config.toml
intermediate_size = 448
rope_fraction = 1.0
lr_head = 0.00839
warmup_steps = 399
dataset = "wikipedia_en"
Each number is 200 + 30 x the weight over its row's rms, rounded and kept within 0 to 999. Layers, rows and columns count from 0. The size before them is the row's rms in percent of the matrix's.

# gate: layer 2 MLP gate, 448x160, rms 0.0689, rows 18-46, columns 0-79
# up: layer 2 MLP up, 448x160, rms 0.0673, rows 18-45, columns 0-79
# down: layer 2 MLP down (transposed), 448x160, rms 0.0619, rows 18-45, columns 0-79
gate18,110,193,232,234,204,220,242,185,125,211,159,205,197,128,192,219,246,183,200,180,225,144,174,183,175,133,196,195,205,214,224,188,221,241,273,211,139,156,210,190,203,244,182,197,214,213,186,282,186,182,182,194,152,201,204,171,181,191,194,212,219,205,234,231,197,249,260,184,249,190,180,217,179,167,205,189,245,211,202,168,196
up18,101,167,213,203,165,224,218,239,182,266,236,203,209,200,204,145,236,228,248,172,226,233,197,202,200,194,162,238,230,255,167,224,153,228,236,206,228,158,193,238,173,221,195,188,257,237,209,244,146,217,136,248,161,204,232,201,187,203,170,182,256,197,249,127,226,208,231,191,202,181,218,226,180,218,155,199,179,198,199,227,161
down18,108,200,196,216,220,339,148,197,170,193,179,192,221,156,201,240,176,179,201,225,241,229,226,170,128,178,184,186,160,174,246,162,267,200,169,200,210,215,177,148,220,186,214,222,176,215,201,180,293,203,193,206,185,170,215,220,198,212,194,237,244,209,207,219,233,180,217,206,169,222,168,184,198,136,178,208,226,225,190,177,208
gate19,099,214,213,189,185,176,250,184,238,214,228,195,194,231,183,249,233,218,175,252,234,227,243,212,190,263,189,188,210,185,212,213,212,231,181,187,156,194,167,245,169,142,248,182,245,131,191,202,251,222,168,175,188,209,206,253,220,170,139,221,139,184,154,252,175,184,193,240,188,205,179,189,216,195,237,222,191,161,205,181,220
up19,097,179,242,157,192,201,158,147,151,133,226,228,186,180,220,193,235,211,171,203,206,197,215,224,188,215,182,203,189,214,202,198,210,223,195,166,187,179,239,189,161,134,240,196,187,236,255,201,202,185,186,186,200,163,222,210,190,227,236,153,248,191,164,191,235,209,246,176,178,192,243,149,175,241,257,229,202,232,164,207,204
down19,098,207,232,141,186,149,217,242,199,187,234,194,217,206,197,238,217,210,211,192,178,174,204,231,187,195,209,192,233,190,171,174,235,202,226,197,227,204,179,211,215,192,242,173,261,171,214,221,233,197,185,144,195,228,171,214,226,205,211,222,216,195,202,179,181,208,199,183,191,248,214,182,232,214,225,206,168,167,172,174,182
gate20,094,205,214,233,149,214,210,198,179,179,207,266,163,214,270,171,190,181,170,221,169,192,195,194,234,213,206,206,212,242,202,199,173,235,202,166,275,164,165,232,167,190,193,165,195,203,223,194,205,220,170,212,215,175,163,178,179,188,106,164,156,188,165,146,163,227,209,230,170,154,236,207,180,201,222,207,228,218,185,207,207
up20,096,226,238,210,223,190,199,217,207,186,143,177,190,187,187,219,209,267,171,218,259,212,204,241,176,188,218,186,149,234,188,156,237,204,177,181,181,225,211,230,205,211,207,274,170,192,165,201,208,173,219,184,192,142,190,214,199,187,226,217,212,242,236,194,198,152,159,187,206,174,225,164,218,167,192,218,179,163,231,188,159
down20,098,196,249,207,234,125,193,210,209,163,224,186,184,178,151,200,186,219,214,181,216,215,162,209,194,176,205,177,185,243,184,201,299,237,188,179,195,200,270,170,190,207,191,253,189,148,194,188,199,186,208,240,219,164,205,214,198,158,227,151,251,200,199,232,187,132,185,179,198,224,186,185,213,149,173,217,153,163,270,190,146
gate21,088,225,201,190,205,177,207,226,183,153,157,175,189,243,212,155,206,189,223,188,191,122,250,167,203,239,207,150,198,202,172,168,215,177,206,208,200,175,210,199,192,98,133,200,205,140,173,234,224,212,185,197,264,189,277,216,230,264,181,215,175,223,167,207,189,241,257,233,186,203,167,216,185,209,179,206,177,217,178,208,223
up21,090,180,174,184,213,207,190,187,209,173,200,188,217,255,157,179,157,207,204,166,159,190,213,212,168,188,185,229,217,183,183,212,201,202,213,166,187,171,198,193,210,223,229,213,248,180,171,200,198,147,187,210,148,200,209,189,164,214,232,236,215,133,179,227,217,217,191,167,150,212,217,218,138,204,215,184,159,213,237,244,193
down21,092,184,238,193,199,59,222,193,210,196,191,249,185,185,170,137,211,214,228,208,162,181,244,183,148,234,204,222,190,181,199,231,271,201,224,203,200,166,243,175,198,251,182,210,201,226,224,162,191,219,201,249,155,192,256,185,207,217,218,191,209,192,167,205,201,228,200,155,164,234,248,209,173,187,213,148,184,197,185,216,207
gate22,103,172,229,199,139,170,205,176,172,228,242,185,186,187,245,181,204,158,182,223,202,167,218,229,197,190,182,204,204,235,145,218,212,169,204,182,163,239,139,154,168,165,215,182,181,198,223,177,233,199,145,159,180,183,227,251,180,220,151,154,222,217,199,217,238,187,157,188,209,187,213,132,247,228,245,179,234,158,184,173,210
up22,105,178,206,217,174,155,152,155,246,181,225,223,227,175,230,204,173,122,211,155,155,177,240,178,171,210,211,179,210,179,176,207,196,164,222,195,172,255,148,180,215,186,209,165,205,190,221,241,198,221,164,215,185,167,258,249,162,227,153,164,196,197,202,244,248,209,176,176,222,240,198,244,230,215,255,212,229,190,187,214,210
down22,106,196,202,204,185,78,198,176,218,177,239,186,237,221,228,172,186,208,162,174,182,196,230,200,230,211,168,219,163,247,157,169,187,155,200,144,179,187,147,152,189,188,170,214,224,231,242,144,258,190,208,194,185,190,181,226,205,218,149,160,206,234,194,220,223,175,197,169,183,149,235,202,295,211,223,211,249,152,195,177,240
gate23,103,188,179,192,157,196,251,212,207,171,206,224,221,233,184,211,233,240,195,189,232,177,211,233,189,241,189,180,145,203,127,187,198,243,138,217,180,227,198,160,252,165,222,227,246,206,140,204,179,196,226,224,175,199,124,140,223,225,239,218,186,197,188,245,179,224,182,219,200,180,188,222,152,193,160,196,199,206,195,230,202
up23,112,224,176,236,184,236,169,205,201,201,221,216,174,201,225,167,204,230,195,204,229,257,200,234,255,235,168,178,228,257,250,243,194,219,161,154,227,136,138,217,167,220,191,243,199,251,225,186,187,207,156,192,234,197,186,188,194,273,184,209,216,200,180,201,159,258,209,202,145,179,202,149,227,273,228,226,210,178,200,208,184
down23,111,183,227,193,205,244,221,172,187,215,206,200,212,188,182,190,141,189,242,189,176,199,212,168,211,136,187,260,181,140,249,168,199,195,217,212,184,270,212,180,178,217,176,177,154,190,213,186,213,226,177,170,188,152,261,251,211,163,173,220,249,166,244,181,224,194,218,192,240,188,213,217,185,190,202,170,156,221,205,153,209
gate24,096,163,209,182,170,190,205,198,231,217,163,133,204,197,172,237,194,170,247,252,220,196,200,175,164,164,206,204,195,205,203,209,194,138,203,189,184,203,213,245,195,130,188,140,160,151,136,266,219,150,247,206,224,223,177,245,113,193,187,163,199,187,164,190,227,223,279,230,170,203,137,228,181,193,124,179,223,191,195,265,173
up24,099,204,202,173,189,208,151,250,153,170,158,177,165,196,210,202,223,174,211,265,245,207,193,218,185,254,217,242,177,172,190,207,170,163,133,248,141,232,200,258,219,154,148,194,146,181,171,214,171,200,239,210,236,245,227,137,198,191,154,211,259,237,211,155,175,209,209,263,158,169,196,210,200,182,176,157,175,181,170,276,205
down24,099,260,205,192,149,192,206,210,233,216,226,199,185,160,225,252,193,183,180,153,213,233,161,172,283,207,172,188,192,199,166,244,192,254,213,169,209,163,191,146,205,257,178,208,226,173,186,172,201,204,159,180,200,187,142,219,150,238,201,183,195,176,157,190,240,210,174,164,231,195,201,229,193,177,194,203,198,228,178,157,235
gate25,123,144,225,192,183,199,161,194,193,223,226,192,199,186,252,168,213,185,212,234,172,143,225,233,216,238,212,236,190,193,172,226,223,225,164,160,206,194,188,191,163,204,196,211,220,213,226,199,191,195,223,265,185,219,236,159,203,272,186,209,214,235,238,200,218,245,190,199,188,171,130,211,215,273,230,257,191,184,197,213,181
up25,120,162,165,214,241,185,177,187,166,181,179,186,231,232,241,206,163,191,167,219,194,186,192,171,220,214,243,238,216,251,212,219,170,231,182,198,186,192,159,207,170,197,230,229,157,223,198,203,144,247,169,181,223,285,216,195,221,190,224,171,219,203,175,192,201,189,181,195,148,148,196,167,221,187,270,161,164,208,209,199,211
down25,120,159,188,220,239,299,191,181,221,186,159,153,205,183,230,197,167,197,207,249,158,125,227,175,189,205,184,209,167,194,216,220,225,172,185,241,196,205,175,243,170,190,242,181,168,208,186,157,188,186,250,234,198,227,205,207,208,248,204,181,146,191,221,224,155,245,182,221,153,175,141,166,199,229,238,201,197,189,154,200,227
gate26,102,165,217,234,215,229,186,173,182,157,176,222,236,201,208,151,206,193,148,242,193,207,201,250,216,186,185,184,158,190,186,191,220,206,178,180,211,174,194,206,273,161,202,197,197,220,225,238,271,166,259,180,236,201,226,170,216,159,190,180,247,185,182,151,172,187,132,203,207,173,245,151,218,157,203,189,239,243,198,227,212
up26,109,201,167,172,185,169,210,204,195,239,167,199,160,167,205,211,208,206,266,210,235,252,284,191,198,161,163,212,192,226,211,164,209,205,194,170,225,205,157,178,166,204,206,197,154,201,165,233,145,238,157,214,186,183,180,264,180,211,195,259,196,205,193,245,202,268,167,187,175,242,189,176,186,239,167,179,200,187,200,191,229
down26,105,214,180,197,175,216,175,217,227,210,205,180,219,224,194,238,187,211,205,217,165,202,157,123,154,215,258,258,212,205,233,183,160,192,242,225,150,200,200,180,198,237,167,154,220,157,190,178,155,255,170,178,174,204,128,168,179,236,238,206,142,227,230,230,222,182,238,173,177,234,203,211,219,251,167,206,180,175,229,179,164
gate27,136,184,294,180,212,250,193,188,224,188,234,181,207,244,149,212,220,137,188,238,213,178,182,240,168,170,225,174,175,193,167,232,233,222,174,184,200,221,245,156,194,162,226,246,151,162,190,170,179,185,210,196,176,153,138,218,232,229,264,184,256,251,169,201,221,202,240,186,198,201,148,153,241,177,193,196,164,208,172,218,221
up27,133,254,184,211,187,217,234,214,167,205,237,220,200,141,256,172,167,194,230,213,176,188,217,186,246,200,201,234,175,213,230,224,124,190,220,236,201,159,185,225,229,234,129,244,249,217,200,211,150,248,175,217,237,213,308,134,191,218,142,218,161,184,227,195,240,195,204,202,191,194,246,239,202,196,234,197,247,211,152,197,168
down27,123,218,250,164,241,185,201,198,238,222,207,198,208,175,177,194,209,170,166,190,236,129,219,187,103,213,211,201,231,180,188,206,208,225,229,238,198,232,258,172,185,171,255,183,147,179,214,162,226,161,249,181,184,159,161,201,208,142,274,200,187,196,159,236,266,186,247,206,190,203,185,180,182,183,189,193,142,210,232,214,183
gate28,086,231,229,150,217,178,215,158,153,231,182,188,181,214,228,245,180,203,179,219,176,179,137,196,209,101,230,153,216,219,201,183,178,212,207,177,151,196,188,180,189,176,222,203,182,178,195,242,144,214,122,207,175,151,169,221,234,195,157,197,224,188,183,148,192,190,210,220,196,206,156,233,186,191,228,174,203,219,207,209,193
up28,089,171,271,195,249,191,227,188,207,179,249,196,157,204,237,193,224,202,198,126,217,213,251,218,193,185,222,226,163,169,203,228,178,202,227,207,214,251,208,217,202,230,138,213,210,190,185,186,192,162,215,190,205,135,251,226,222,125,169,165,184,148,207,206,233,185,200,166,186,175,196,192,172,215,159,226,268,161,171,241,200
down28,091,171,200,129,213,126,215,223,206,159,214,152,156,161,235,227,193,200,211,156,249,236,226,187,231,164,252,145,211,195,178,215,197,215,206,223,243,192,152,225,208,168,170,195,203,238,254,227,242,195,204,232,231,132,208,174,211,187,238,209,182,189,182,242,238,188,189,173,164,193,239,191,201,238,186,245,262,237,215,183,173
gate29,122,175,220,171,151,206,231,234,236,247,226,232,142,186,194,173,253,135,148,232,208,207,196,201,173,200,210,203,168,220,183,229,152,247,195,165,265,199,198,217,235,210,204,258,165,155,221,196,196,185,185,231,195,138,252,239,211,161,208,165,205,219,175,209,169,217,168,161,189,162,232,204,189,223,181,151,248,194,164,157,240
up29,114,192,199,202,168,150,205,144,181,174,168,170,228,225,153,220,169,212,168,238,210,147,158,201,185,161,227,172,198,185,193,211,219,146,223,255,138,193,224,229,176,194,209,167,226,210,166,167,228,178,241,194,244,258,197,209,196,210,208,235,140,183,233,223,248,131,217,268,195,239,178,239,174,191,200,240,240,223,256,243,170
down29,119,196,197,221,215,57,184,184,195,171,182,142,198,224,179,177,212,180,149,201,197,176,174,270,169,152,195,188,164,199,202,204,281,149,198,239,152,178,197,182,160,235,215,182,209,226,177,145,243,185,221,218,219,184,196,197,183,248,188,201,200,173,205,221,219,180,193,214,199,205,176,216,184,187,205,280,198,202,226,234,142
gate30,098,172,225,163,169,192,228,196,178,219,216,158,205,261,227,177,168,150,181,166,183,144,235,177,175,149,204,200,172,141,180,173,209,166,209,162,177,214,176,157,183,203,226,223,220,123,183,219,143,218,201,217,197,210,194,210,180,150,223,222,195,175,180,249,251,251,170,195,240,207,208,204,181,214,172,220,183,192,181,247,174
up30,102,197,236,238,203,215,209,201,186,235,204,213,195,240,166,240,188,227,208,147,232,199,237,190,166,208,141,147,195,189,202,283,193,203,247,222,190,237,223,198,148,187,176,150,250,203,195,170,210,244,196,227,230,208,208,188,171,245,201,187,219,166,202,228,150,236,263,221,163,154,169,212,167,237,194,189,251,192,176,231,170
down30,101,172,196,211,235,213,194,262,177,124,217,185,228,212,160,214,211,175,200,242,228,142,186,177,198,186,211,151,161,224,181,242,228,236,191,180,192,205,183,170,188,208,196,184,250,130,193,154,222,210,165,244,130,166,190,151,178,183,207,206,218,149,219,232,192,207,177,205,199,217,255,198,173,171,200,182,209,174,192,217,156
gate31,073,184,243,231,201,187,186,182,157,228,204,196,234,235,161,232,188,252,227,178,189,198,238,192,179,153,195,203,236,174,230,251,208,179,170,169,191,232,239,136,216,180,220,134,271,167,241,192,176,172,199,219,223,179,184,258,239,186,175,200,233,171,144,168,213,173,268,223,226,195,154,187,143,157,171,241,208,190,228,267,180
up31,074,220,216,155,192,214,203,172,239,221,267,222,231,161,221,189,204,253,191,199,168,189,207,183,203,218,233,192,185,234,182,176,176,252,210,196,159,190,170,156,174,225,179,222,182,198,221,233,252,214,191,229,198,210,199,289,251,181,234,198,127,206,213,230,215,194,158,213,143,243,203,190,162,185,224,154,156,207,247,205,222
down31,076,210,239,167,165,214,248,177,172,156,202,238,202,134,186,184,182,195,215,205,156,186,269,234,255,184,205,215,212,173,196,208,190,209,212,179,221,157,178,213,178,181,234,201,219,183,188,261,230,197,215,242,209,190,203,230,231,176,194,141,200,177,217,180,188,204,213,192,181,266,177,158,213,211,184,200,150,230,199,221,172
gate32,060,179,264,198,171,167,162,192,211,98,191,157,240,220,166,207,189,134,271,220,252,201,232,194,165,277,219,239,202,151,171,177,214,184,248,195,165,190,275,206,219,212,198,193,173,206,149,167,214,210,213,167,198,211,183,207,169,200,196,195,176,196,144,196,208,240,167,187,230,201,215,256,192,196,208,159,218,159,194,212,198
up32,064,194,171,199,256,172,194,156,195,239,222,175,142,177,225,170,243,227,198,204,185,177,233,242,196,185,196,184,191,194,214,237,188,234,264,196,225,203,178,235,132,182,203,215,166,176,202,180,194,179,250,175,207,123,192,180,157,166,189,147,218,239,236,244,231,167,220,198,154,171,210,224,241,204,220,226,221,192,199,181,154
down32,062,165,232,233,232,226,194,236,179,199,277,163,266,254,182,180,222,145,207,210,186,165,156,175,195,198,186,264,171,227,202,157,189,160,204,183,222,221,210,191,185,214,240,217,256,199,226,207,177,252,201,197,212,208,179,227,213,232,201,195,208,158,194,227,159,233,163,201,183,272,184,117,193,196,174,195,243,194,218,225,194
gate33,100,209,191,241,202,221,185,263,220,198,206,190,173,205,185,128,215,188,203,219,241,215,227,158,207,262,225,211,187,156,150,231,225,227,218,266,274,246,195,189,246,251,167,191,243,216,232,227,220,149,229,210,213,157,199,248,194,215,229,190,198,196,208,246,192,162,149,192,196,184,173,231,152,158,220,195,226,189,177,193,233
up33,097,182,177,153,230,234,198,170,205,196,197,243,199,245,196,204,205,220,210,219,176,172,235,191,201,163,192,139,205,193,232,147,206,213,171,163,145,220,192,170,133,193,230,221,147,197,176,192,193,217,215,195,138,199,151,203,180,208,164,263,192,208,193,180,161,203,210,194,155,158,240,191,204,217,160,271,234,174,194,172,190
down33,101,172,135,179,235,30,170,231,201,205,195,206,200,240,197,220,181,176,176,173,142,185,186,189,251,161,185,193,229,188,167,136,194,155,186,221,177,207,226,152,190,186,202,227,206,177,229,220,168,247,201,230,182,197,192,171,194,176,177,193,216,158,191,169,190,185,213,220,223,180,206,205,217,240,229,212,160,141,198,185,198
gate34,111,206,226,201,193,226,159,215,184,212,210,191,232,179,213,200,154,257,198,204,176,216,231,228,211,190,185,188,148,183,141,250,215,111,296,235,228,228,243,219,238,215,220,187,170,205,159,245,152,195,249,241,224,156,226,185,217,147,213,224,208,204,187,223,243,161,200,220,216,197,172,207,154,146,212,184,193,221,116,220,194
up34,115,198,232,199,161,187,183,183,170,205,227,172,210,235,202,171,217,206,219,191,153,181,234,238,203,229,179,208,169,218,177,231,207,138,216,195,249,212,242,199,216,194,209,199,210,225,172,214,164,205,230,266,266,210,226,168,264,229,212,242,226,196,217,205,244,206,228,234,254,178,168,196,169,138,232,177,156,180,159,232,186
down34,107,232,267,218,216,369,217,214,179,171,240,226,198,209,214,198,230,185,208,211,253,262,197,232,221,203,228,204,230,238,228,245,220,225,232,198,225,207,172,201,194,218,163,155,210,221,185,243,163,229,226,158,190,169,205,208,165,193,184,227,204,242,178,201,154,209,221,160,211,185,227,185,210,205,173,173,216,216,171,184,229
gate35,134,181,187,219,210,220,214,215,238,176,220,177,208,226,169,167,232,206,154,198,158,246,156,217,220,211,197,187,173,202,203,219,201,206,142,168,187,239,196,198,178,140,235,185,181,281,221,153,202,218,172,187,190,208,193,220,183,240,152,198,202,212,200,158,160,213,160,235,178,251,233,166,165,231,208,172,232,214,215,220,197
up35,139,179,207,222,216,200,201,244,226,195,213,184,206,213,163,235,210,179,148,210,145,207,178,191,190,219,202,196,181,162,195,203,174,171,190,215,201,266,229,215,197,162,230,192,206,203,243,150,202,197,171,162,180,218,219,229,194,191,156,145,182,233,194,187,195,190,144,285,235,227,198,208,162,187,216,182,189,202,233,244,240
down35,137,198,185,143,251,279,212,204,215,144,228,201,207,199,189,168,217,240,148,196,221,298,223,206,254,211,188,171,177,199,198,177,229,211,151,178,193,184,216,173,177,151,209,231,184,251,220,164,238,214,212,174,189,200,176,202,210,223,203,222,211,175,212,147,159,189,194,188,177,230,169,202,198,231,207,185,238,242,245,218,197
gate36,088,201,248,225,268,246,198,167,219,102,171,195,203,219,216,179,210,258,206,191,244,206,236,225,242,230,221,180,162,200,200,237,182,149,166,186,229,204,238,193,193,139,201,223,193,186,215,232,235,259,209,214,223,166,249,233,213,153,215,181,222,246,140,183,177,229,206,232,200,248,204,170,159,218,179,214,225,211,178,206,174
up36,086,255,181,177,191,206,140,246,246,182,206,213,192,158,207,205,176,213,193,234,161,199,152,223,216,216,209,190,239,161,181,217,189,211,227,199,186,234,243,166,197,189,170,207,180,238,208,211,233,176,204,191,231,152,251,165,213,229,204,111,243,287,161,175,153,173,191,185,226,179,186,190,176,189,182,193,197,203,208,218,264
down36,089,208,191,207,232,204,180,236,133,180,137,141,201,211,248,216,138,236,137,163,232,176,220,177,204,215,168,171,174,220,211,187,180,201,207,145,258,172,223,209,203,113,217,237,208,217,265,215,233,224,226,184,235,143,216,173,215,147,203,193,207,170,183,182,200,230,178,199,185,196,168,169,162,222,222,272,183,184,231,217,168
gate37,067,241,252,203,166,209,159,163,213,220,250,214,162,269,205,175,184,160,135,256,151,210,240,184,211,219,222,202,225,215,202,208,221,165,204,229,162,215,216,157,188,231,175,177,206,175,231,217,237,228,160,224,198,222,209,180,236,182,132,144,204,212,150,170,164,211,172,229,134,178,159,189,171,239,210,239,188,179,187,187,242
up37,070,169,200,273,245,203,190,207,187,186,237,223,179,192,189,160,211,236,197,187,173,208,176,208,201,231,193,204,236,218,210,216,211,238,222,206,194,249,225,185,193,196,209,189,205,224,221,144,179,184,251,255,197,104,200,163,132,258,176,194,220,206,220,156,210,176,155,240,213,203,186,239,192,246,186,233,205,232,157,196,186
down37,068,207,182,201,231,140,232,165,198,186,212,208,202,167,213,220,178,194,218,211,192,162,212,242,286,238,207,192,231,200,209,216,260,237,237,229,217,181,220,222,251,161,198,213,229,216,189,200,257,195,226,185,174,187,212,190,202,200,170,198,249,242,171,109,198,148,172,183,204,192,234,237,176,203,198,175,176,246,195,206,183
gate38,105,273,165,154,250,201,212,250,176,173,139,217,225,228,227,191,183,243,247,226,219,203,200,181,194,236,183,181,209,201,228,163,205,204,196,187,168,194,199,180,184,177,181,266,137,179,222,252,134,203,179,141,238,200,204,182,168,232,262,240,224,212,180,191,214,258,230,189,123,147,221,153,240,157,153,200,137,248,164,179,211
up38,103,178,209,253,164,252,184,166,177,220,191,185,204,196,164,187,207,203,211,180,214,234,224,166,237,203,188,210,242,189,188,118,220,239,188,242,175,245,206,222,179,195,233,204,157,214,218,236,211,197,189,211,158,273,177,209,213,211,204,242,237,111,202,206,182,184,164,248,221,187,239,204,202,236,227,183,215,209,189,158,199
down38,105,171,253,247,176,108,211,165,195,213,257,157,172,227,184,162,203,167,181,229,242,229,201,249,136,190,237,209,198,222,155,254,239,234,189,263,175,219,154,206,207,264,212,193,226,218,229,208,180,209,178,219,201,183,235,206,232,224,189,201,184,232,225,186,175,184,178,203,226,247,160,246,180,169,224,227,255,202,181,233,191
gate39,130,236,195,235,209,191,184,135,212,207,154,205,209,192,207,217,166,180,149,190,237,153,184,170,201,199,255,173,205,147,213,240,222,158,234,180,183,288,228,234,235,195,262,160,221,223,218,181,168,152,173,187,228,203,203,217,178,195,187,182,210,166,200,202,204,198,271,177,235,236,232,211,210,168,245,194,203,178,191,243,227
up39,131,236,193,290,153,263,210,117,195,251,166,164,199,194,255,162,180,175,160,222,212,166,194,138,236,221,235,185,188,184,165,207,193,182,207,186,192,236,199,217,206,183,214,186,161,255,239,226,145,174,194,193,219,182,196,243,198,185,196,194,207,159,212,270,221,195,202,179,178,165,240,163,278,141,260,182,164,197,177,198,203
down39,127,200,224,210,185,207,204,178,187,223,225,190,185,208,194,228,234,220,171,214,173,248,224,241,275,166,182,210,170,260,164,196,218,188,177,206,211,127,181,157,153,186,150,223,205,209,203,212,224,195,185,192,194,195,180,221,193,220,153,218,205,203,185,198,190,207,184,172,212,146,227,160,230,212,224,185,196,207,162,155,170
gate40,140,207,237,212,163,186,229,197,209,192,172,254,206,224,236,147,184,219,212,153,161,165,169,188,203,177,178,172,209,228,164,162,215,193,194,150,181,180,206,175,129,211,161,229,188,215,197,209,211,180,194,187,199,178,177,150,197,197,184,140,163,193,225,214,153,297,186,222,211,181,161,206,200,232,217,207,224,176,164,173,230
up40,125,212,163,155,210,199,190,184,232,215,204,166,203,175,150,266,223,210,186,185,157,220,164,230,216,164,205,168,226,202,219,157,208,198,228,158,191,228,205,171,220,274,180,268,182,226,161,195,139,150,199,205,227,232,141,151,188,152,192,173,262,165,219,225,229,201,217,202,171,225,230,241,171,185,198,202,186,214,211,183,216
down40,124,188,200,207,209,175,193,210,226,212,179,182,174,206,185,170,255,213,215,231,228,178,233,191,186,219,257,202,268,146,231,240,188,249,259,231,223,164,210,216,178,172,206,179,208,217,211,180,152,197,224,217,172,197,219,189,177,250,199,180,234,193,163,190,163,187,161,178,169,179,180,227,128,201,194,171,158,209,256,196,185
gate41,091,133,247,202,194,218,173,211,230,199,197,258,210,243,215,152,207,191,231,213,201,208,226,225,214,192,219,207,241,197,176,140,191,241,171,133,187,236,193,158,207,115,178,215,229,144,223,202,242,205,152,255,191,196,158,179,183,241,234,189,218,146,193,197,213,218,188,232,200,200,193,174,234,185,199,203,189,255,199,215,204
up41,091,228,180,158,250,246,207,197,185,139,212,195,165,219,201,196,226,194,192,245,229,183,176,205,224,228,149,211,154,231,240,189,212,162,207,213,214,187,185,184,160,181,154,213,154,256,185,206,206,227,248,190,221,193,210,214,206,220,222,203,189,260,132,223,188,229,217,210,112,190,175,183,246,270,232,169,205,234,166,140,194
down41,095,192,228,166,233,196,185,189,190,229,191,172,239,183,163,205,196,196,259,186,209,181,168,208,104,193,234,229,242,241,223,250,232,244,197,242,228,175,205,222,259,259,226,143,163,190,218,202,275,213,192,171,151,233,216,217,183,202,221,179,178,287,229,182,196,207,171,221,243,197,187,219,188,192,169,175,156,190,199,229,220
gate42,090,194,171,250,239,199,169,203,182,228,218,152,202,207,237,195,223,155,231,232,214,171,161,216,188,163,178,186,195,215,175,156,169,170,122,202,179,258,207,199,222,195,194,188,210,161,201,170,213,179,202,170,160,235,207,162,183,169,223,190,273,225,268,134,213,158,169,197,243,187,245,178,215,177,164,172,193,201,247,229,202
up42,087,186,201,139,222,228,196,225,157,141,184,223,164,243,213,209,191,195,219,189,185,222,185,194,228,254,214,235,203,236,192,217,232,207,185,122,207,164,172,207,204,129,172,237,220,200,243,214,254,147,214,207,205,254,247,197,200,214,184,159,193,217,193,179,175,177,223,211,179,195,221,183,219,216,260,179,211,212,144,161,223
down42,098,194,197,153,241,319,148,224,186,195,179,210,195,238,195,185,170,193,223,231,144,192,209,151,203,204,196,228,181,206,200,190,207,229,174,220,194,212,166,223,171,186,213,239,164,160,201,182,243,167,206,216,167,199,211,166,176,188,178,224,164,141,240,181,173,203,167,243,197,208,195,207,149,209,215,196,186,198,169,176,210
gate43,094,197,125,201,235,209,171,205,206,197,184,240,200,182,238,220,224,199,181,231,161,190,179,245,196,190,172,193,229,137,185,113,239,204,169,112,182,229,223,214,180,189,169,176,206,200,169,200,203,183,204,177,266,191,157,247,186,250,198,291,218,189,129,186,183,253,190,211,165,207,198,244,208,187,167,191,165,213,217,214,203
up43,101,171,238,217,188,178,230,182,178,241,257,195,234,186,185,165,172,255,213,185,231,216,259,197,208,193,219,202,192,260,198,221,200,237,173,217,245,177,125,167,169,197,170,213,180,221,236,181,217,206,220,249,159,170,188,181,263,140,186,137,183,217,266,197,204,133,193,224,226,209,210,135,241,179,159,249,217,163,201,195,232
down43,094,240,158,184,200,160,176,259,145,158,201,210,221,195,238,213,180,209,132,248,144,175,178,226,160,166,189,209,205,167,184,141,220,153,214,218,175,177,249,222,213,230,192,190,215,145,180,210,162,170,207,177,217,206,132,193,171,192,185,238,175,187,182,225,175,232,229,210,144,195,225,222,199,230,169,187,169,169,249,210,133
gate44,069,190,240,161,232,190,212,186,149,146,164,204,194,274,195,235,234,214,236,184,156,228,164,175,196,271,211,207,198,154,225,133,227,202,216,210,197,208,263,213,199,208,192,281,247,267,188,173,162,217,208,214,220,219,201,211,176,167,208,200,224,215,205,172,245,224,194,222,229,185,227,241,191,185,181,136,194,184,253,219,177
up44,068,214,149,208,210,209,256,215,181,253,195,184,253,193,213,240,187,212,175,182,182,186,187,225,200,224,197,177,245,226,169,220,169,199,232,216,218,166,193,227,216,279,214,156,257,215,165,200,155,195,255,229,196,275,180,197,214,205,223,204,286,224,242,174,201,169,208,261,232,192,173,194,247,172,197,231,166,219,197,199,211
down44,067,216,203,240,177,223,290,220,198,176,196,202,217,164,222,227,219,177,182,144,233,202,192,196,137,212,177,198,169,232,209,256,229,138,223,207,176,174,164,162,201,234,254,244,184,175,220,185,194,150,135,166,213,185,241,206,192,221,202,209,164,168,187,227,267,212,146,200,204,210,226,239,146,223,236,178,213,203,219,184,166
gate45,116,188,173,200,215,202,200,209,194,222,177,222,195,280,172,164,154,228,247,224,181,195,230,194,190,234,177,196,277,242,217,234,220,207,230,217,195,236,214,224,195,187,247,157,222,193,195,197,214,192,156,166,201,188,254,226,185,206,249,154,220,215,136,190,224,219,224,201,168,217,232,216,179,206,264,244,244,175,206,221,237
up45,109,235,153,209,204,247,198,207,184,219,219,227,192,274,207,165,196,230,229,261,169,242,219,245,235,230,191,230,215,229,218,214,212,238,175,172,141,216,179,180,224,207,237,170,167,200,256,176,181,202,181,199,179,150,183,200,194,230,184,222,217,213,141,229,199,240,199,200,197,188,266,177,202,221,247,248,277,191,183,183,233
down45,113,263,190,260,112,239,190,212,128,234,211,240,221,245,207,204,189,233,214,187,197,230,198,226,249,229,187,165,247,253,193,237,271,246,208,180,187,215,199,215,240,202,176,216,233,233,187,204,121,194,185,183,177,206,181,214,216,239,201,192,233,187,184,188,204,243,220,200,183,219,165,220,227,202,252,196,242,199,188,165,238
gate46,107,215,170,149,209,165,163,191,194,190,176,210,195,222,179,228,173,178,169,233,180,172,169,255,216,206,257,206,206,182,168,203,170,156,189,137,151,218,211,217,173,223,249,168,168,156,209,189,175,170,182,203,220,261,180,253,202,199,127,161,138,170,119,226,207,221,157,219,186,223,191,199,166,151,221,175,206,247,209,210,230